config.yaml
num_key_value_heads: 6
norm_place: "pre"
init: "normal"
Each number is 500 + 25 x the weight over its row's rms, rounded and kept within 0 to 999. Layers, rows and columns count from 0. Numbers have three digits each. The size before them is the row's rms in percent of the matrix's.

# down: layer 7 MLP down (transposed), 768x192, rms 0.151, rows 187-286, columns 64-127
# up: layer 7 MLP up, 768x192, rms 0.16, rows 188-287, columns 64-127
down187 102:461523540499535500479519513513464492497472470472533516472486500506453490522478487497493489520473545476499502504465510489534507539496513508491531497446518502492485489468480513491478453478506500
up188 100:496504486497494541487543497495492519535489474503518518536437526534493520491521493533524561473476516483488456511457510489491498554488476448489511519533490517529499523458489468481534541499510502
down188 113:533519512543483432512485511485471512526528484499451505537451520527496491479503452469530501490487537531481493488486530538490493497503527443457506492559473520493551491492524474545473555446475498
up189 089:476500534479497500534492492539511463506518542532452480460488464456505520480503509485542518518499541539474524501484487494502507500505529471485515485491495495505513510489485502520500518530522516
down189 095:498466473479511531544479541440533490524485486483500472476515492472507493525463507508500453514539524481490504490499467470489485449492509530504518537491485510499489521513496541489499507504503505
up190 096:487510520494465507462526509485550510509516506489527490483505484504456519497552542481490480499501486509528529507508471539504550504539485536484505476495539451486515520494486523471528538510491520
down190 092:472486520477524521523598458500546546480485494496483522504504507519553475514500539540482474509504528462480456449529485484506502488485506517530476520484534514475487483473508525524517469528479475
up191 104:536526478496483462482527530537535533554518498460512509459502508483513542491495521525507519466515503512491487518501507472492509510521432534498545529498521525509529492491508469495485500486506510
down191 104:486548509460501494513514509525497497526521515518533516496513527495532536504534467479544478540517508472527512500480508508514491444522477445514513499484502498504518469532496530495499456494495468
up192 098:449528497538518498483497544524474520505512498458516518498499509526514469486502535487543497502497485473519493503543498525480507509450526493517523513450501507520482489497468553491488462500519511
down192 093:534488459489470532473502500516502493489475509508505482477531480491473514491455516505497515525550513472474458470525499487513513544543522492508487516479462504513493529485492535506481454507475499
up193 120:521496523465501502512533517463509498496517461530498466495494470534524474471485473520517518463475497487502471532520559530477545441530485491514565512505522472511485452518508478502471458508489500
down193 123:511490538514499504489499543562472526491444501536524512502476515510513497519524503470488510520519543511494498480459482527551500529488492515509521503472502492510503520471526515533504491493526498
up194 104:494485484534531453484474486523507556515501447520517528518513490536565494478494515519501501532465546487478483494511509531487481487508494525502523478469470535490453541500495516464505501521470450
down194 105:453518508484484489518497506487507492509444504508487469492483526486485468509515521469532469502519481561498464477518510542519493495539523482542503530520511487544521468502463436494485504480482520
up195 094:442503485469512542534478488463461498465492514504458522473519477518507493501482493514531490506483537489520479512511516497500489494523518459540483581491463511460454461529482505496488542476510523
down195 091:499494518515520508523558546494474491453560503459517482519492517536550523491482523534500515503529538457515451514475517516505466512498442470465470492511492517464519473523480461497476504495484494
up196 098:485544546498459436547529480538516509465495522514475473482510508479501487487528520462515496490495495520484512489489505518497514533512474526496494480482454480521481504555490505496515512491503541
down196 096:532524517500499473499523502478492488475511507496521506531529506493522518465527526505514504502527559485487518498482506473483529486504471518477470474473483505493510511530470462510483465514466520
up197 099:513470491478501511450521507514534520483477526510494512504505488477462479490476495498481515524507507530517503503462526471529500519470507457527528457522454511488454524452525503490448495506494542
down197 107:495489529541502495455507522467498537516523479498499449486527467482532479502502476500515512491495490492469530507463501546514544487527487500436504529512539523447532463485494509515512538542553528
up198 110:514512494484466520506476507548479491539472539512439510518513516517508546540526485487487488481477485510464565539484488516513513510491518508499488525517465506476529540493527490515475526544527483
down198 114:501502486493471511498504507530503486500523482486468520488495479497456513521514517541560468519489469521454549558504487527499474458494462499489480541544452497468474512504500513523485507483514524
up199 105:504498511497502507479550454529526500524497516471486509512491479515487457517506510534501517479485508533467502491496505482502500483523511487531492544533542540541547508536476526507527539500496500
down199 103:494476457499521491499496478464477512543480521436505482529543484518456530527501549557507526505498491492486494476488495481539522550487535530508486541487487489554480442490508507505535513463495492
up200 085:493536460495524507531543505512473454443510520501502483482543460477507473491500484462509500497530515479515517511497471513462475513488501520487481501511483534482506559491467507517488501484510538
down200 088:551545486477486511502486511489513516522486466520476488456478519558497513521488488521524495495482507465526514496479521519521533519490526457519464504549530508471470514546525480518523505476502451
up201 094:526509492477516490531508501489506515535513522486476497495488511503478479524542499495541503494463519489461473482510487521515482495463477497490478547451540488519503460524508490513488495467465525
down201 100:472497516542495535474525514546507531453479450500490459521491463465498505472488495501513516520494469516519498516554532475496484524512535488517513462491508482503484484511488526516512460496539483
up202 116:478508442510539504502461491434508496485512470522550435491459502502491493513534485521468490551522472500486518490457520474508523509530497508529514546523529481500474478528470537538559495530486476
down202 117:502532529494480494486475491522464533525482514519495548531522476502494503509486551506477487496493522510496499551510491444492525476463499519456492480484512517522505542486538528483484516532523483
up203 110:513522487498496460493512497484448523477461473494511484508470518564485515495494514506499493478511562502477531524474484509426538531523526484486503479526512502519534500513540478485541542515457526
down203 106:519560506507479499509499476468498484514524480518488512533460541524477492465468488524508521486484527477504473510469516540488482512527540488485527518532513522488486453465496466521509529472520521
up204 097:522507481506484532528504499491517490500512491501473536520495502497488566501467509510555521508534498516516488498503498486507473502534511476511509499470468454482507518531497484497486504522499513
down204 101:513461519488473485448510536512514523503498529520499476474505518473442468493516464471468517467512519510525494546493502522490530493509472536530524468465494520510535482440519516513535480480510532
up205 087:449494529543487495490516509503479479535540498497451505497513485517463496489513512513485518552514509487476541511482467527479497506532531491510446503513467550498502518506482508503531517506477477
down205 086:492476513515490534495499503473476471531476505501491465498502483482463482478530493479464496503505504490527506465521520521488497476529548506476467497510508520525475508520491462513535479468513447
up206 091:438497531461541515521504500505516496525478507491486490451490516487482493533493474506493489493451490485497499519510490532532536492496544470495503451578520474497534501523519476489472515495506509
down206 101:458498478445479489499499470466518505482553497484485493506490502517469517490506498488503485517469520488526499518486523503485528487481524522513537562490485468490475544480462475504488529523494432
up207 104:508477534548482495507479483461529492472536496482524499503524506476491470465470517539497519473504525535493475504502536550529535486516572515525504499438481500533510499500507549449474489514522479
down207 104:500460474524496477523494485512514501491509522493522520539516503499491488462472517503487456529474479509478452506492485460522497517486493538483488509524475480478505517477476504530477465490476520
up208 086:512498496533548507471518482539485512498519478526519485508528551484520456507464466540501511497517500484548514533480480489488520484481474484550509537526428513513502511528501556506483513467491498
down208 089:515485514535512468516506510502530499496470483548516479502482525483520454457490494522505492509514504521545485506481436522516549506494518507514513547454556526499504491497508505470547498465504503
up209 121:501519527470494507538465494531564492499487473515488528520487486508525471503519448512509512518519491475527496516463494513490484497483525511498496531486499471529539488491504520506459506512510475
down209 128:454501485482486519532498507528475495486451488543489513511489480490518489485529491544503522527529523517531493524446514503500473527477561511546513501487551492491530479472525547489475508513525490
up210 100:498497544518491463484498517536525534509542544485496532507522478511543551499467477510477505487479513508530501526528468515486514433508476484466486469532517479558511499483514498476488506505507506
down210 100:467535518517483476480494506492508543507511505469498473460480525512462498480500552511513495513522463481517480502462490503476487495505507471526455479501492457510450498545491498517496456496466529
up211 106:474493543518494516530475501478543532507492495497465480520503511534462497515439517499449525503449517550506476520505484503531494547501543506524539488506473482510470538483468491490516490524483479
down211 105:506510462540454479501521541508544559520495474504534473513508478499479517518488499506502505492477488497515496472471480511540515487526498490427500457483488445510505486463491475498491530450490429
up212 092:543504535541497473478485529483547528488472517478464484509494482495504522509438548486536519513482517487535542525456501531487517488511484507433504492511491499522516487509518528481510509525484501
down212 091:545552480510492497524454466492508549439472498513485481525530463508519500502466530533494468505500455523531499461539499545487506469524534503503507511481443503524460510518482531496537558514492465
up213 087:459513503479561497528505513461513529524540484499492421486494487509477547519504525429492523572492512524492498546495480501478490541463519495446500481482527494476528485518503522510513528473505509
down213 088:500499463544489493520497491511504551484450470526511491521495518509508544470481493482496501478509454522561487520546457523496493475451526493494514478492522516530475510521481493466512466515485513
up214 105:453513469476465494505493511530514502532504536515511483504476485499511505510572454490522525480455471442466531513539500513503523510514497454477473508475534498511526513499491491517466499487529470
down214 104:498524544493474510513469513542526473550516479478508477528478509488518567518522507504504535532512479468512503488494429488561527467527461492458502519505549523514520499509532497493502508477528508
up215 118:458518497545521506483540507496520451498512547531484535497476481495488527484571479516511518511488519470478504541494479517513539482480481471503551535532519505524499509530519462471508510507509502
down215 127:459519501506519482530528493495526506498508506528518495503497503472479526494516504459476545474501497490482486564490434522482514471502504479556514488485518463516467465450452461522489514517509524
up216 104:546496512484492511527491470467505555494494520526541513454541483505482486436530500499544536480485522503504474520481506488473530518487544496489485499536518469545482566489473525501479455500514513
down216 109:499504471540505485535511512495522501526505504501470506544506496469503542468507532441501507515522471460550501536447582520511509495553481497480519447476518483485504494498503494519487552499483547
up217 095:472498496514504467466473516479499492507481478478554531530486477511510511537440485474508453498555534499474490538507525537492485540520546511504492486460526520524531538467518521518457459511482475
down217 107:546538497544507547527555509539522485506501490478450508495508479490522497448530480529501460491506454459503543502526527470501483508535508507528429477537513495515477494454486467487512533477499516
up218 095:480496526507516479489543495446505487517488502519523500530474499464498515534485552494491516494511522462448473547474483568500516505479506527527494479505455508512482497489474484528523524486503511
down218 101:521503493464495477454518501514471462444483480539518509501497489504495489476503521489511476510513497542444477492485546500551505482509503526455537469501543518510526475533503467488442506475481485
up219 121:505505482510532501504482544503451518523511484483506520506501511493507510515498518441523500494459469572477557483535462497496504501506514507492509494499440515522516553485514480508436498515487465
down219 118:515484486531518508521470518473492502456490519490476462529482492491499508482504488479533488486573466523514489536533537511494545513524505526510520509452479492513501518499506466481497549500476514
up220 115:532519483513481474464467501516480530505512480513535545456477472465514518491526557555511513485484492457499478489563553549494539514524473474520523513513503461491506487494536476455466496507496514
down220 112:487513502522510520523490502485478507510494462471497474531496507535486486519493490485484492466494505535471487514474503507499482456524472521473496462470514484494485516515449485513450461508517495
up221 092:500502438518521515463497504515513501505505490486491477549498509502483517494556504504517502482514476465493497540464476512525523465524492549543491536487488550517468486453488481518480491496502493
down221 098:467501491493542457512487517500515466472473536501529498491487535516431539545457488515523493484503491520471505467490431441482498512500467505493448498536505526494520538516512527516534498543479532
up222 093:474506435472537446510450482515501488487482450510506531509494558463533474486497498500499540524475512530463506488503513501496539470513505494469495491465503501519473511524492496499462480519522492
down222 099:501507458498499521500481467521480532466489486516492496505477484479495509532494452538527537469501486525516482517500541505490495496508474497450494477531514503494478531446519554478526467533521514
up223 102:513524510488490509507496479519487510525490520485510520492470547469509515514482520521505480504511549441483525497498514508532509544529510490471491508488506544489512511485530542525450525468480519
down223 107:519542518470473500511491493512537483507507505427460483472463535491465496529535484482496550523429491480489549471467517534464478527517500504477530432495478489511506503477502505471508515484519532
up224 096:437496526490506471524502515466525529489510497480525466511488490499516522490506477494528530496515516508486468506476499515494510488525525497497497509479500516517514512444471508525474546513518496
down224 095:522496491523529482507506511504522483527492530519494503491501502506482534523526474514452464482522457528500526515473460532494507510485534519475478478521508471500460512530509499514511544492490453
up225 097:506514503474501536506492524516476518517509507516471528445542487477482524486480490463509484489471473473494530531508491517488534544539532481505469494488451582515487490487526518507487519495486461
down225 101:430491524499528469458520452522503537503507471509524518470501499477517487458470475474483516519496517519532528542512521506510468481530516534495498474518458500502552516499464516508503521502556531
up226 089:477518500520512499529507542542495527502493514532465472496485524504496513507421506522509471499503469521507532533510496495493501492499476477506455500510470515455516516484445508494464485491481513
down226 082:473457473483515475486524526522525506492514509491508491529476539481506515518540473495508509493487536503464501498523487525477498519507461511514500455501509470466530525506478506502511471485522459
up227 091:493526526507534540510496495497500497492495557511534530573537483489497504527536475520495482499513521488500507527470511543485537534489476540524536488528515512504527514489517450504479524458450516
down227 092:489512495511465508513507523565492469488522523545499508480503507477473501488486512476488538484520496505465547459475467479499496553463513498498507545492522507448518470514521487473534499454496507
up228 106:489501474480530442540467537532542521468514510519480544555490504517476482532552508542494507511514520492492539483492479556468497488527491501507518524490491491474465531496514470501482496488538501
down228 112:513492513461511522478504452504518445463532516515539532481553559481486487472469494500494498513521541473502512484518531479511504504528547495498503527458444511529493504456491498455495487454479499
up229 093:519476488467531483534507490518490500537534488543537508535526464552479518479493536474507477512498491514424497492489534531497467486493469480499541522480461487475509523505475485492493526503475497
down229 091:540493513512517477494426531520507445477471461511467466431484505543527479477515490525496519489435515493500502481480518477455472495512493503479482495511499483497481448490437537514480511515517516
up230 089:511505511492522522454504489533475522498468476480492551497510513472453514521492460453488491506526511512511493489470490508481509502467460491516445507484516454479478519519467504511497513490514540
down230 091:496509548478496485506438522493512448517469543509505494522497499485506484497516518461482505474546514497523491491501537531483511549535513488470501514481552505524487518534506505461538468517500537
up231 103:465502518512479492507483473564500512489482507488470523513500466513447553499487477515529490502490484513518512496497497509530496506499482432478510481507497499473527518463534532471499509544490506
down231 108:488537504491484502527490529503498517504474472527491477498447505445504504482513498507495478441461490513493482514487517479515545469501549520517483490468529492489515518488511516478490508577524485
up232 093:495545470463458500495516488486515503486502539509514465482487504496522489494478488493510490530495474509480522497513474516470491517481516529478507453491495509497475517544519503475467487516450525
down232 094:442489513531495514538491516483519504468488498543549503479503490475503498501509467579509518482512467468494505501429491466478543492494510459517526482493528514501517475504546513499526490521521519
up233 088:526451511480471542485549518525505503505513488514476429509499512501496499539472495498509486547503494513458462560511515509530506547485513470470474504479514503473508451547566484458510499501529529
down233 092:495463542528462499470489468507466522472483502482523481477514477502502476497537503509498485505517540480513474497450527499501510488488482496507491476528526517485521490490487483450493523534531467
up234 110:479532523500454526514523525478526527515516449519458517448516498483478515488540506475502480489523533472462521515488468506519536504525511523532500508517456483502487474530488503525501516497506493
down234 098:540514589468480518487527512509472495511440469565497480536478514489507522507569489468450521494483505495524547532504525509507501489559477479498480511511487465480496473494471494472541524489468526
up235 116:525484518523489524483509473495485502485489534520495493506505523449509541515486507532476551513474470528487525494564463499482491494530499470530488545506508530518517520458447494478482476513508515
down235 118:553463510472518545516532519476487471488490527488540502560472468491470492517479488494492537509487477526474484514549505512491491521512517485506489554521472476535480524525496495498532486497487516
up236 108:463478495503486488508516485509504509499473515524492509497464510471511502491507509559492558467462513505505522528530474515485475507489567462511460503509497504534504503533493505453523524426502509
down236 100:484471520507502541485503507454461485508472480470518487515490522452480512477512537485488492530439488508528484510553503471520498507471454489523497479483466552490528479498500454476501516522513504
up237 107:517498506576527504526540439488499512498542518502515538529523506518521500477482516523502520534493511476532517526447506483500490491493514508449521489527490520478488484476493541492513462513476485
down237 116:530502504524533504517552463523501478497521503477522495506542499497500488528503507489465476551531483431501510459510489520522503541488500495502524501466508503489517531471510509509523453505459468
up238 098:484490461443462511501465480496517521505484529519497497502516494530485499506536517515499460511486470510519442523469533501544490522540490500495514522521518507479447497452438493440455524498498486
down238 097:545503469523531496487537503515486507503487477494482511485475512477562494446506499531474488482415462522495509459512474539498501523491507519489465493515460483493517483488515536531560475486476512
up239 102:477479510471531473460484519482448488487466497486540477456479487519472473490498486512498514526483542463485530463552482566508489510505543507502465465511527499497466516488465456490476494523531487
down239 098:458475510491551515509489511555503489440502533516495522502486494478498494513485492506509482502526519539481507519488463443520494483486462502492514496519478512517488472525532518537514494535540482
up240 097:471501499513515465499476467567458505519509445517484515473529519563506446554474500494466530507501503472507521501508508501497481488521465509457471502525517518503500493526479437514528479511483512
down240 103:528491477492497519481521451496500536511507524487534455484494545538487491527519500477454469436467512502519471511561496511482475516553485527533511520493540530490498480521492507527535528463490531
up241 105:490499464484507527487530525470503487500478517509499477477533466491484543490509512521546502498503501511460525513530502547486454549530509508501534477483514536488540549476484485517487466483556534
down241 099:483553534528439465495489505471525507511498489448533496483519504522465495521502482498528526536516498477463485514483545491507496472540512507538501491476458511507515475469515472493449476478513527
up242 106:501534524468527490520500498539471488503539463531532503481464550468534496527428507482485493480522497478494502520507519476509480479491498486522489528498502499507532511516507515522498511532468534
down242 118:453542496499480511537519522553482571492484512493534489469527496502494503480512497501500492530460491457492508479479464531481522457565458519486518471556493501503475506521548505517500517498497493
up243 117:554469509497467457466495506555465506469503506534491486511502516477497463536525488481485517513505473507472536493490489525458485509510493486497521506534491487518501477473504497521475505527522507
down243 127:494506496480491481501503456470459518481468515482539519549485541484441510500481462474540480513532481515518474535516479508481540488485494473494498531497495545501498494492500502513452491535481532
up244 096:450484477509504517512530513561483463507520532492477500504517512535505490531505489527517498474524501433533467496462501509525479475536500472509448473551503505510463497489511489512508513516471526
down244 096:514512537516459464509484520495528478494454502489525511449466445528493528542489505469485463504473536518541512525511501509504471450481520505504533533503533495487503502493495458494502527520521514
up245 090:489477509456516514514520478489450519468474535525487472533492535500519479477466468486476483500490479492489546543465497539492478514521482486535495506527449502495487447500482517468468474481491497
down245 087:514529508530481499511485487528446490554466477512502536490503529480509497475517520517496524487515468501505477497521484467496506534489508498503528542464491434523533496539513529523555504527561479
up246 098:540484522467482510500452476483444498463509499513513559560503501496453501455496527478505518465516500505475556533477537549466467511463506458489487501504500475511480543481487522497501510521520527
down246 096:497475441496489512483515481498527501525490473516498496497487531534514485515507479479494473503519557544489498480523494442478432527446512565544497507496514553502507484470490495506538526523490522
up247 112:520496483512511507502477536482523482485513500528509513484505526531490527478471539535500509464491523440465523535505522514509530480501482525472536532515523471494557485464448540512492476495535544
down247 108:477507501546476502477525507504488508441521486508507506518495528502516481523459459482544508519532528524544454511493495487495516513538485465494507514506500526470508494511467530535527491478492488
up248 101:470506498489494464521529507462546495512485477540473505488495491511496507519499516541493518508451508465485499538498520472527492507484514540498515499518461543518524480552507505514487474462468506
down248 103:502582509483514460514490530486499547451459503512524488476482511551503485532500502472480514544540473496499524498474496530518519470548525514463490475520475498492477500491515511522553483493492524
up249 100:466474498529542533554504529475494502436524512512515504500523506509501480525562452505513534512463525466461510495495500518477461488466481462527519493494502505496487505484474491476505464495469542
down249 093:459477477525514485537492504492488462471507554480533520485486508476498459492501538500510524504489528464476531487494499518482511503493498473497506506532458498451452519482496534498524484507494524
up250 095:486498465495491426468508490473503504535484487478471518561475502516501508478504502544515514437496488536505546459479519503504503535468503493508526543466498520505487522487470522513486472481535468
down250 094:520504484443495521517484523440556518474477465518521496522491507521549516498474561480513510570438504521514458479515490500451502506486476524509481472506461476497485487512508489499500476516506473
up251 103:475486462515539526504517525534486526474471477491537508503527551515490481490486510484517477501534491527469447491468496496512461486481488520486464503485466506479527519483488514507492522497501469
down251 102:496546510467453482498498461476518508483547489471500489480544517468506510497532494511536462484485476517552519463519436491497543486474467467537511524512503475475478511551503526480532534490514537
up252 101:451530519516551496511532494498502497497490541502505491497475519501504475515521539522534503487462489478487526508532495475500529472540565519465476480496501511473508465524504488471494557475537475
down252 105:461461502494486493531457471509502468524530475500461517498526540451470498473548459480508532510516516479501477551480509528481511530500499508485544532470463474532506495465499531501517471488488542
up253 098:496508506519485518470451485492542503484510500487439545516515507505478511516464490515557518443501508530479473485479489516483535499449537461543538475534535517494477512502498483481514469533497529
down253 095:494473487511517473516497465480466515525470528496460484498503563512498509504503520486548493481531489487525464506505466461504502494468432481465465495481472501450517500514517478507547528484475511
up254 098:527457477467526483527495464489535535502483533510529500535529502483504539493547503542504463488484474433473500505482449492494508518508525485485489528501498523532520489521491514529475500508520526
down254 096:524455480555552473512523476496493488488513506544490471441497514488503538470479491493534481495495501540491505511543536465508497494523522511505533480533513486501514481511494494469469502485496497
up255 107:456446573530517489540500493462510489511479549525524517510479467476530516460484490522460504521561513473507537485478480484503514529537495480510483515481488455475540489515487529483499518486531509
down255 111:507492519539481478487471476473485545497460525493500502495483483496536527516492480470503526513502454515487573489511484478505518476539510496514447520514520448494485481550474489459519540493521475
up256 103:523471504511507524523532496483470493479487537450497495517537477480525479478434532492490517532450500447496481507500497502455522483523579508487467492489503465491524523481485518514506510514521494
down256 104:517545418509506512504492487542510525483502486502451447457503486496542533506551514557487498542489518512502513522467479514492511549503537551465510532480485473518492461488487530467478498519496497
up257 089:467515503448540496553536479498484499482477524483507514479475523475498475471516510461508471516525444480542515507494467488473504531511473519509473482438480507502480523487506525503494479493472525
down257 094:495486526513519457525482519510570524480529512493491506531480531504485548503448547520486512465479471497424481506504475518500494503504529489479511453479490492480500509539503461487496526525480514
up258 107:475516525483511502494471502510479485541536541539499464538481508477502512535511480478448502523498493510494532526504483476480490506512473512499497495527550515469482482475509514492469494510493522
down258 104:442539461509485538505481487499495456526521479494498538494504488466529528527526522536530514510483537479462534521502535453529490512518507503502462495449481497470493506494521430538471524525559506
up259 097:495483473518447506455506516525529490454456512537508531492486440482481547481538486534423509519526488518525524508468520513481504481469488519499468494520524478460505490476493526501486500515472540
down259 099:499543529511541501512491460488487454561528496440469522511515562496509471528501509458485472472501470513452555485509513486528529479566476491499485503478506526509497501557508510518501479517510450
up260 104:512524514500521440473512516473508518497490502500508485515505505501500518552501544469512468498463461478508497532484482563481496477524475499496523498476503559518561444501512532510501470542511515
down260 110:501542488513516509473446503493491540487522530502520460498506463463473506460473503526514522522505479481535475499502491499554489487473532551495471500465482474511497517489515520512488498522490575
up261 099:494507530465483496493582491510480522505454518494474522470483512558493512499500487458529499458478509531503536489475491443485518483516455506478478466500452450527495499469508492473459507493522504
down261 102:495456487501459450497537496524500525527474539453458524443485476528485511471461482509501498497497497534519532468498506505508541488507569489504513497512492479536531487513433503467493533497513458
up262 090:502510478529456469514519494522465559515509510473452505509543493506469486482484466491533527540513448541521511483538515510500514487485502549510498519505470505477469488469535499519477505527464501
down262 095:563470494492523519529473514504502480531496534507499489503480499521522504486457475501461482496485560522506524509454479466506478491519497568473447481486484487499475476482513534541476517484493543
up263 107:493504514512513493493480529517485485483478475541531456493521474480532498525537491500510531542536498487483523552507494480467514457515528506465494493531531496497477521516508486460510508554485481
down263 110:558508536538473471518517511484512489464474536487533510486446498536504525492490480541527479478464532477506492512497464529545465465480469499503490493478518475519554519491476498502476520527504507
up264 096:502504496520491538548507496543491494519485509520523496522498522466500549453493577485490489522528458468482504474485503430523510504485487501517445508487514490469504496530498524537539542526534495
down264 093:489522545499513516472508490507478469502463478467547536498515511535468487506498489508506469465478488506481513543518492508474511520461472482477476510501455469521509510513501484500511505516531471
up265 093:506505502543557545451538484524529500463514521486524545518494506519464522504514528519498479448534516486445501530509502525522488509484505467485530490474499517542488457516480512518528509518521521
down265 101:495490501528506514502505516504527475483529504508472482478499499535503538486506511546500449498468514483508534530501448437465532487463505488504522492541490486475517525506509504513482503501544510
up266 099:498503534477567516505532502496507487489451505486521526520466519501497510494509513501532542495477522514478519485515489543507508523453523487523527529506469497496471501503531469539492447506518527
down266 090:525454535507506483504505493496492532505484517530501480509549456536525501514525481512527491538511526492474504499507535517553512484496489509464516501533526504458514471500500494534508507509504502
up267 102:469494480477530548467500547488529499522529485532469535532469505517499502495557463486554495486497438501506514486503531511501509521505506523505500485506499448475513484522489510505512502543519511
down267 103:519527507523493462528501500515534490484494490464465504466495489468532496526490519466458492537497515514520484503491467465527505511479500490508509456508504485486515502474480463501525476465518474
up268 090:415517470528500513548523490494445497526488491507500492471536493518494459504465468537515520502455485495494505514499540495479516506515483543492515459514440490517523522499488499489504523499519496
down268 099:546492510495553481473495486477466485430507524476495544491506484515481533480498521440495485492556499521493512480505569526524517490506521446494516495496526512497516509529507464482492442497460509
up269 109:494519494517492518488507506537516508525457498480508477499509489496490552487521524524522456524472514536474487511471505488481572509522566468476479515523549492509544516525534530486486520507481491
down269 110:532482520489492503482490528543463483460509487468476479514514495462499565500517482482514527474480518462509549559484543517508525515535491508514504483486490520496494504489496495533474512509484493
up270 102:523493509465495485510490482520458501550516522541466515535497472498517520513431538463476502476474512532517540517520540533439518480489485514511466482481456512535481528503487465450503512513524483
down270 094:498525531529536436520481480485490490525532468460489559454529563516532464493490473489532519491535495502501498542490514473510511512491482507451486517580487542502506495480514518500504488502486471
up271 099:522476551456518490481479478477480507517516512498554502501509502480518518449485442497524518484502468527507470536503489498487474529526515516483487508495529513502497480527484558493465475533561502
down271 095:465458494473516520500470487470507499516501487468469523495463536534509520481483460523493460489487482494508517536525555493462488491493475525519477503460490482532471496531496468524473473518501520
up272 106:505471562495513503462521489501518501494445512487513489510505477490540458493497473509515511502472512489509528492543508503507500537457550557490507487533470515497490526446501525487455529550494520
down272 104:510513522499519481486518488502475514516517482473484536490497514458498511476564518462510458508483470498482507509479532518501469516500508497514527523528484487506465460497469464524507488464489471
up273 095:545478500484551491502520515529521534510503479544487511514465488483473525528500507515495497469501544508455489484503501512490523507503502484516452479520498507459521457509508476509481475480491519
down273 093:475480479498496492504483490533527484472514501509518518450503544481511478501494492532491495433498531513487484457496546492521471443485487490499489511496518512470488476491500452516497482488520486
up274 094:479466510493509512506522458549541474480465509467482530511496515503476468501507486481500492494484536540482494515520527510458484498487516516488449501503467521468487510472467487483492529520481518
down274 088:506537498511492485500471483456481533502528516514484483547522534482472507512476474518524498524483555544500494448501469489542498502468555538477459493504469498484489497485481567518515466516499501
up275 080:546506533509541453488476506512484467508512480520543474535499527519565472489485518510498531496480456556490503503514521505508494494511507508475483552498464493455486471537491462527512518497450508
down275 081:476487475482513540515559496460528524514491502498510501474492441486465539491452520503458561503529545505485475496516493470464466501508518468511501466485476506478529520505500513504487478478508498
up276 104:490529494505506495517516507492533512450490498489525522487508516519506492514531525538481514520464552483440498490489499472494483515479565527490516515479554493497476506463474519501524454506494521
down276 111:491501494499527532523444511498511459482468516501499478505505513505547504534491472468527514518468518463484517514505508487496508474501507513488433543483519476487507471534508551509559508519505476
up277 091:513485486553494522470521503445532519493488497505528545490482501524427508494469497496477505461509503496483485514483505555475506485486496513495532517459463448512518510458507502512506471494484487
down277 091:473528472487507474499519485507535497520511527486500537525536467543529523517501509514480470487515496468495497441553506465522533519526523509472475506516507493456515490466510477502523521530468486
up278 101:523489495517472500497480519477506466516495490475496514512463489488496548498521489490521513475500482512494514499501472536511528436503444520451468521468564459464506499541471466503526509528505496
down278 103:497529483473491461483493468502530483491514538515495488448521490515488531485462465475551497524512485499514502503488519523476496464487517514465483483498519484468486502469514504515471508492485475
up279 099:483518514510493512526510518566477485521493502501495490495503516476528515510513499522524481493467536478490500486484516500524477527522510451495466506523489482469491497500512460514475531488488458
down279 094:518514494494502484529519502520479482521501492492458476538499514469508525493526521487457486492512500474512513491513502481486508470473484513555526536517491482541489521505494496455451489511507482
up280 093:479503498548517481528537493478522465486531489485501460507481516477482511567512526519482499492463524522459512536517493511474491525497481531537475486553458498467500501550491509532510504518503545
down280 096:540460503501505532527515529502507532507498511518512484488493493541521468502493501524517505523499483524514467503481503522495494476513515479496509501497500509507509484532482468450482459519469476
up281 102:495549466481522548476440490474518508461521463477482511503503454459511524518496465487543524483519525522498500514496526478509497517530519552475517517430466475493479482531498525493461478469492475
down281 091:488485487524489497503556522528482516484524473507506519499506490488518464472495495487526467504508475569498517498500494556483482546484485479528502542519526503492527484510514532453533554503473514
up282 102:563484480538505515511487487496497474512479493497515515530549518496504505464514502506532538525481499499525528510490517513489503483536500518508513491505452481487506510514487500479443500473501461
down282 094:512476516507504517507516495501488478471500507470458514532493537426467496486511491520481486511514537490484511489472462506508503491471517537487502509493525478459546466512498532505529512489501451
up283 101:462478531510501466498464488509541486488520459457518504502513500532491508515429503489456490506451486512508479492497495530541528528518544531471576460492549487505504486493511517515493460481495511
down283 102:500501467501506485493499486483448440544488471501441545467466496519461512512565502522506534457478478481505480516511531514485523538473492453502520493512453485497497504519445487492522538521518492
up284 098:528483447556534506504504526498480484576486514513496514488490519485521468483490520565523465459517444506469525481481516474517469539527526499527481524493544558507469527497495505510531467501524512
down284 090:520479469468507521512522500513471500532483528491518519498540528495467511491467470526521465520475506510496518494497522492514476478463479462487538488479492484446472505506476517510483537502499530
up285 117:476500482526504506453519526496503474462516475518523493529513458519512491526522583517444538538514499542490512463483524507473514523547540489508541481486508493536460496469511488471485498480501505
down285 117:539529475488489500509457549522463490472493486477542507533441495473533498503528521505479525478483513477479511532498546456512502527501499500509507459510502478508470502524534533510501484485525571
up286 106:502540555445497489461525515492461556492502447518486522522485513537518487517471452496505504508487461497509560483494533511492533501538499485487552509505512531488453459483475517474483496512529538
down286 101:485464467535480491454514491510475517507466494513540504487484480503463545546541420546484490484547512496517516532481534485507498472501503497538510467516522522515517491479536472533519491487451511
up287 102:475472518505480490522525427472476504488549496523481479470481479535484487481474468514470497514513499589444528465490520498521509497498489493486528509503542502530506527445456471471564486472496500